{"num_hidden_layers": 13, "hidden_size": 192, "num_attention_heads": 2, "num_key_value_heads": 2, "head_dim": 64, "intermediate_size": 768, "vocab_size": 16384, "hidden_act": "quick_gelu", "norm": "rmsnorm", "norm_place": "pre", "norm_eps": 1e-05, "positions": "rope", "rope_theta": 10000.0, "rope_fraction": 1.0, "qk_norm": true, "attn_scale": 0.178, "bias": "none", "tie_word_embeddings": true, "parallel_block": false, "extras": ["capped logits"], "init": "normal", "init_std_qkv": 0.0604, "init_std_o": 0.0, "init_std_up": 0.0604, "init_std_down": 0.0, "optimizer": "adamw", "learning_rate": 0.00216, "beta1": 0.9, "beta2": 0.98, "weight_decay": 0.043, "lr_head": 0.00842, "max_grad_norm": 1.0, "warmup_steps": 494, "schedule": "wsd", "decay_fraction": 0.926, "decay_shape": "pow", "final_lr_fraction": 0.05, "batch_tokens": 32768, "max_seq_len": 256, "doc_mask": false, "train_tokens": 300500000, "max_steps": 9171, "dataset": "wikipedia_en"}
Each number is 128 + 24 x the weight over its row's rms, rounded and kept within 0 to 255. Layers, rows and columns count from 0. Numbers have three digits each. The size before them is the row's rms in percent of the matrix's.

# layer 9 MLP down, 192x768, rms 0.108, rows 0-99, columns 512-575
093:115101146155097143128165121110147107142113137135129125138133136128120086102123138123109124151133154115168156146106094106135121106134120121126112151182199121134151080140145144088204139161150151
101:111177167145139112141143125139119143124148118119136100140160110111155109155128127156096146140150140097129150125142130108115158178110084109133141139088131137106123135142135085132124122153092101
102:134095126095122141125113118138146126102145160098144128144122127111121151146108135152152109163107102128101151134139158145127139127140106159128111135172150132136127146138093126165111089127136167
100:139129159171122116134163115102152099122128151159082110126141155165112156138107116108118118121110130112103111101111182150125050139127139146118136115103057116125098104127086141084139111129126078
096:120106116117142119120166176136116130100126165151127133154152134142147096155204132137102117177137133163156116090143116081147078169099123124136095108126165157130143143117103150120157096086099145
099:127119104086136137147152106090117117107113143160149115094141128134115149106127119160108133078080132130155117102113161112142150152161113160101169083124141152130064154148176143144122187114129171
097:105181107105103129123096107122126137148119133135139123101129096079140128125165120109068165103106123129126108089107125108145151070148157148123138087117120115105149132137146133137077110162107108
097:115142156108132118132135118109157168164131129102100137111154140141120155126138119086125128154139109134110130107104142116121120100102140159136136063127159172141121119124095137073098149145115119
094:130103141121088180121090113140103126112140154089127084126108111111073128129121146100130135132142128147155161135115143115146057117107102169118105161160146102136080086144086113147169158125110157
102:105130137136156152106174089143132134148071126158102159115106136122144128112113151122088135108136127150106136120136093155123182135144126115138116133171095119077092116160120125157168107126141195
102:127119108106153141141100128098104134116134097121115099159139147143113148080142106137102130150124163117098094111146141133148155107162103135051163090085110098140164122116106150111155069149128158
100:147190114090133125122142148121134153087143100135142137142104132120128141161121147071081116081119107118133116119128126146148151139134097135163135105127158130159133109116124154106129066144138105
095:115107134110104106112117170138091117150084106152139153160129147141146149120171128106144096095121095134134106131145114092137126112116132127137137093116090121155151137121145094166147128139085147
199:112133147129118133031130143055123168114157126135103114131168114137120109125124136110150135160112068087051119076136117111108163106129127138101090121147131123110150143107106115153122101133118127
098:146093128149137127140162147111128119125116133170123114142128137134121122163147124117149114120107170113168149102121141116169117128140141121092112148117167103075128142094133172153124158140124186
102:119058137152106112122156114112152117148107093124160154100130076123103130107108137099133127126123154155092147105095081125077126101150107121108150101141093147122098121128114115160089101109086115
101:152148122135146168116138122129143150149107126098135101144112106135119183138135118153105106152128121132124072165140155103152125145134172087104132127138128075142112149152094165141143156077122124
099:090159106119100171152137126115145103115128122126130139138132123135137078119122124157145121141137115126092126097144131139055186084117102110139126125172146123132130093107134118106146122121170169
093:117085147102159139125124113102119117095142108141113138129140154164110150133165104132087120138151104122122107143147089121150145112130093104147130142097082171119133079138161142150157135102144188
105:136188129077104119136151085140075076148147092165132124144145097056134124143155146129130088159134122121118125112149126062137169113178137082138106155115131168145121104119122118130116144125068079
089:155123144148195129112076175134139096121130096154151127158067112098127149159144158143100124101115134127061123124156141156161084140130108150114123116143122161161142128115130132093153136088096144
101:122121121132100129158152126145106110085156128123115138123133125120179130106139159110104132083149105125141139135079106119140140113155132165158112149126128128157137133122164130139088083142129110
095:127130123143139117159154132129144094126175117166146129107138158115101118136185149152139126110160118145150081102150115145072101144120137150124092074125132142071151160153115148132094154150136060
103:078170107108102134134115105124123104125149120134131121133156133120111142114085130117093183096069150144131131135153087117144197124144085136101135128125128110116095118119098127113130146106124105
096:147191149094116126136122140124124155104134119139109120134165124129134143128122127099124097150124155144101122096123108155096097166112137093131143119131153105101163134123090117080155147111134111
098:086098143117099133111132098117150120139139157158127097119115134138181111110124150135095163121130154158112139117080104114140133125092138158147148144112101127147175162114137132118114084128127179
101:117078164160119136142140154119121118103146164145134136151060126144144136116151122151122152090143119104155131077082124137161086128154144094118099088107142088117116121123114156163125116130119140
090:133119106120136149105137147108135112130147113132109154149133124122107164130145136122116129133173134125115153144110117126140100155092123098122114104115112134114140117131147140146146127148096156
101:108095127127136126151142146097122078122129144131117100172097092144115126132148127129104138140145137119163146099096132151154090102100110116131093096109124116115111113115158115121119109133110124
096:119138126112110141094138160102102137101108108159171123142143167115151120123104141124139147169143149164124145122147097103127189150155102138125102090103140103131149121138165123093123088118099093
091:099135125095163115137146116115133116162091150132166143115108106102101124121122098136144086101098098136107101146145117165131145106116177136152138144124147135115117160142130113131118141154159127
101:097087121151142119127100139153112094152118126158107146116131121065123161081134129148166180125150109132146112181133102133156136078119135159160109143109115117109137114125086182121118124138109116
092:146122126106114131100124095149124155114145127174082174099143138132117094141126118106144117127132117130080122134114128147167169090136123130114178142129122168119086157142147115174152162121122141
092:164145139112134108101151079107152138134130128084126106131106099138109121140163090110151116116114162127146131123124137142161119108083119097153118141095136162160166109102134147152113158158133113
099:121136095152098132081155135113137146147170137117119105140106126096122163178112129122100127149152139122136166121138091114124100115132129077094118134144085121127112135095139155123184113165101090
101:125109140082147126127098142126126125091142140120117122141157144154129122103141119129135141106123109142133102136118135143153138131167118137107095112104144117137097131080128143162099110106113109
105:152115140140143128132160118106156118175107079100116125144103124118135132133108133164135128143157120099095104144135085121063139175135168129124104114132098173136096156151088140144087140114112066
105:163123161170135136118095182120154146096106087124110131200126160112128125172089135148140157119118131133143113156150131128161095159139114111149140153125087135145138137110161135100138186138102148
103:185142119135137123115122106138111114160132163120134135134118160111171106140105122121133101081121159128124157128136141092091168069132147164124105164143160125128152161144100094128144146105141067
093:145109136125159115086093134120155144130139157153087121155137090118119131126115152156132121156175115132102137118156159156154086181113139108175128160164159124133098112163129100150130148139119166
102:117172150120114145113124086086118109126123153114148134109123095137118107129127138114142177141126136135138102108139165129136178145117101123107133075102147119071161084107131151129112111155122116
107:139087151126122134114129096118131143107118157154113155119102152122053129114156082172158086134160105131105097135145134125150115141131131116097140134121188138146125134132138128125127122104115163
095:100138114131101137099110101124132124111069119142113072188094130123163073155119142167105122134120142141175164151174117115162105106115113159120080137102166149125151110107101115108076139126136203
097:165151106143110118119107130128162113107147134095080171151146109086123109146111133123168101151173126096147138135161145134087106086082101143118153164089113147136106123122155184116117137136132075
090:147110144123162128128103143122125180112158148143137153139136135158120124099110151082123118097135140124141149143144207161140122084120138150105108163127138140110103167130092123156132148122135135
095:110147123048144118136137116151151155143131104109133113092170108103130121147096139118095101097106111095101106087096170148147098092132115121148114061136113149150145127130133133122109124140121115
105:144166120134117115128125109125112089134126144111124123098145106126119146132146109121137090127164118130104103132154099136025165160121107158135131130124172123110087127144119113154115133117083086
103:113108135109108129114172122150079117162144122123165114159114118121111121150129164144105116156154148143137146121119124120123064148078145153140119089109118159117118101145103132127192073099165121
098:129132178153150129127131150147119098127174144179186125044121118117181118128115129106185164111150152119124141126116142146126127092151169141148088159151103122128143142124163151123135117114080087
099:150136130134172146130104117119113142129128127168100111101147160144140142145153137135164124133141118094159108135152163099132138147103102141110110115118128108163127150116085171114121149100103087
102:128153155161122085136086139130135153130138112142119139128114163155123123132096141115107186156155099118133201146158134092134163189129098146131135140143088074123167137154137168119093147128130156
097:119131114164144074086085106113140163096140098115123145094140154138148112160141137103149078134146112155122096156097111119121139118120097146118103125122134125145109135160131134105101112107134141
101:101069158127092175159152124121128115133097102089123124176148112115112088129128155105117153144126122148153127111091180129149083159119145149102130098132120172121156106106148083104154090154130121
106:131080096137139115154140134147157118136134127120128150102145125159167147127097139131155085118080094124117165114119193116202122161096124145124105149117111114139120139085120145138115118124136088
099:110090117080101089107125118113109128097134135114132168178117135145106108102182149136146081153140130089134131123162122147110133133123132104146128152075120113113154110136109115085113066140091121
095:131116137117131119127176142127146125137072129166119151178111169123117161130105108136155136104157114103145137104158086124158141154089166104112103145097110167134143143120138111128151103113114134
105:144129111141117127163119105151177103119150103118151149141142143144100118100098132152099125132148116161130097118167105099122146154128144137129171093125112170145156110123132108101111119148097146
101:139104121152106131135077155140142110164139162112129130122117112138140139117120155131135127118129134148090111145120122153066149123155150109150125144121158129132100124153150128125217167162094116
102:126120170144149114125132156151110128124100119136054144200092121139118080102128126126130114126143123146084080123130103120119115136111122143147049164138126123131136100146114126118092086115089095
108:165113131154155115112109139144146114161108148152128156182131135144155107135165099141134155114147117098093076140155135143117086138156127163163161133153118099130182146138136112109093116115140177
096:135150133117118094088127161158111105091094115096146137149127147101131141157136147110110127149140142107161104094148137121123114143139117124136111108144146131095141118108139122151138107097113182
099:135126103137111122155169114122098093137153138132166124148096125122125142096102117138115135121094138090081150099154104100104144146166112105127109183133120121131100124151110123180107118137130110
096:128109132169099154116136103133125140127099137104135102146122128175156122105117123150134098125135148144193193147121132084168103104125141116091127141122124113127146123135127131137122148099135173
092:120171152148110130135118118122139113120088129133107129092135150147138153117094128127145134079142140162140112116110136154091160129129122113106161118187152127113101101126133101131108116148100084
090:109129109122129085170138134136108096134137126139098135180124117141134141111131122142155132140154161152120115128140125095128110120126114145140114150114102119133128131138102095092143172123120127
101:130118135118145141137136133092110134106151104084105113175132118108118102140131111157140081128136142100139103107167111149216137109118104130146144136133111124109116091161128088141091098149151148
100:063118132159103133147161137115111164162160078110113117113127104132136140160108090126109166139127154102191115122122143133206091129144139142128127137097120119171136113130131183121074092167142132
101:117154143093157098132125131141141127117158145177130178130131117086112113143115145128086158079147126134117089124143090155153146100129088115109127125152178085091134137146164173119104139140119078
096:122144106134151146099153152149136093120154120109149095132190119152136151110072158123126133102093136137136142102099097114154175124124119125135122103131111104068173114147153120134104054152144104
102:127118108098131133146142126130135145144140128103106159108154137099108130151117113122099147112125149146130092115132122157138098130114144134107134160090144156141159152109111126117082114137093074
095:091129152132154119165123152115147137157153122088128144092161108125151179141139146114116134123114121140144125135151152139146082150146129126107128113114141169137095096134105130113128123163120119
104:123111142120113102118175155154131163115113118145149146137125110115126126130117127154132108139134105122131209140127133111114109148108096148147157129123108159134132126096159084114131112126090184
099:132127147100162145139122126119125103081204176155136104121118079116138134115137112147118122114103133114125098115153113100152090088124133091141097124081114129135061149139113128145096163130142066
096:159169146175135128116137082158106106153135143123138106159153143164139135120136128114159160109092126158150131100115118126176130144119134108124124097152178120148152120100150149152124145136144146
101:155123148116153144103164131123133129137099157117088116134110094130110152104154115163119110115090126118126102120151139135174153154114165161136156102134117151147133072106140147155168105133145132
093:144179139145138158152095179134167130118122152098087099125103157116140124090121107130155108152136113115111111109122169091131079114127131128121128132134108105121096139148099091160118125119124138
093:143146146161120105112138072137093153159166137128095163122111199121091148142105110103119157093099132127125117129134122133138146080146183171118121108137185137077108140144129150088105170119119105
097:113147143105098105115115111139139155116158116146134131164119164131129069112133126116134131074138185140142162134117155117125123132133123133080123131160088128083131101096117153134128165123095081
097:125118158156106095086137141110172093136154127153132166153119106121141150122083177126187137124124110111099151126150097133146164144176095133098146149152105136121136172108101103147128152163158090
104:087152120139131133133140179139147139133150089148137127133154087132140132134151106106114149144125130149108129142169124117126118116140147146115148118089179104106158114134157114074134089137137134
103:142099123143160121146130092137155145154192142134118135172128161138096098153113121170106148149141126114109091121135128144111153162132146136115097112125135187129169158126173154147128144134121151
102:133130118130119125134116148122168160127127132133096149168145074108104164132116101106102107134096130141095128114146148093080108138128126152152149114158114107153095141149059120109131103097124166
101:152128126138153114093145165138104115145120134149121113093097078140124122110124118133117076125132174140121125081151089114120138084129131120118140129134095153112106125127111151107136106121118123
106:108122128100183119111133102117143133099086172122082163170119115131131109129127101089145107125148120113123114125093118146097096190113086148111117094158103116139126118120125108110072146099114134
105:141184134121096130112127152128145123138135101123137155155138169128154132121097115138170108112126115138172127112128150140140124132097111117139107116146156127109141172090131114115208126105132129
099:158138167094154110113108125113130113102087112093115187128137125090111140128154084115139143151112111129154124121145118126127176094150137149116123114110095098134163125139139104135127125157144171
100:143128160148112116086085132100133108142112153164075104126148128131112121146139122127170164115138122140060166139129094129153112091131096133130118153146132120074150155162160119171144120124112034
091:113172134143129141166108116096140146106126147115139135137135108178116087123121123108117139138115126110084126120145145146126098178156126142127134119097115134174121100082137126121091133089132106
102:114162159096120181130158113119154147154149101112115148118142056158108154099145123130149122107114126107090121117173141103129091113142143134123112147142104106108054183151118139138126137135075102
096:138166105136158166132127163145115122087159157160133139127109121114155172145167154106139112079110154099155112117122068112170154116138087133137092136113129115147129113090167109143127110138136136
103:098152110117191117136102138095142128133134141139124130131115148168130116095152133152117154143149111100147131102151117136136147169121146124128151075084073150097112119086169138091134121155103079
100:167122122120102166111119072173117119124106167130123143119121197111121144130114132115160117126188106138166094124129148127155104133096173128158126103138142108112140147136141135165131151121146136
102:111173066125179135121114124124113104145138130129161103146095103126141144144147112131123153137087135143142133119126087088130163126122136109138142138134170118133192147102137178126137145133158092
103:101089124147135151138088116133151096160172166117136167148113093111167137106132108120141167130104127120114106124115152134133084087132168131077121101132098175130092155135137121159125177128124121
099:143080141145113151123092186126097184107156151116134154127137134122143156139077093159141128103119145121140129149130121130138120113120089112120140159154109123135102142143104125146096097126058123
098:136144132142123136112151167102104146154153098161141137114164158139136164112182147098141070135161136088125145131138133140093140158119117141108130160095165149092133123133127140115148121131082099
104:113111132163127131149130134144127139141120133148122133165125124115139143098125123086111099111154141130137092118119133132138129177122129104117108144120101118137116141129111135118169096172117093
092:126142114121118177106113142138111098105167143118112160151146135143140158106112113145120199142122141123141124116116177088164152070151116131117136139112121131137122150138186110128149114112114100
101:118135162097120130127103133147129123129069141108145124162179155084098124115097115151113167122104119129119139113121154159123131081133127160084131124135087132174179127093122080139121133143136151
106:147096131136123132161128090145142126109118126140121099135105122145106144152110107129088113109081122106118153101120083119117096093120095128134115106145126118127159153126111139140108139123125097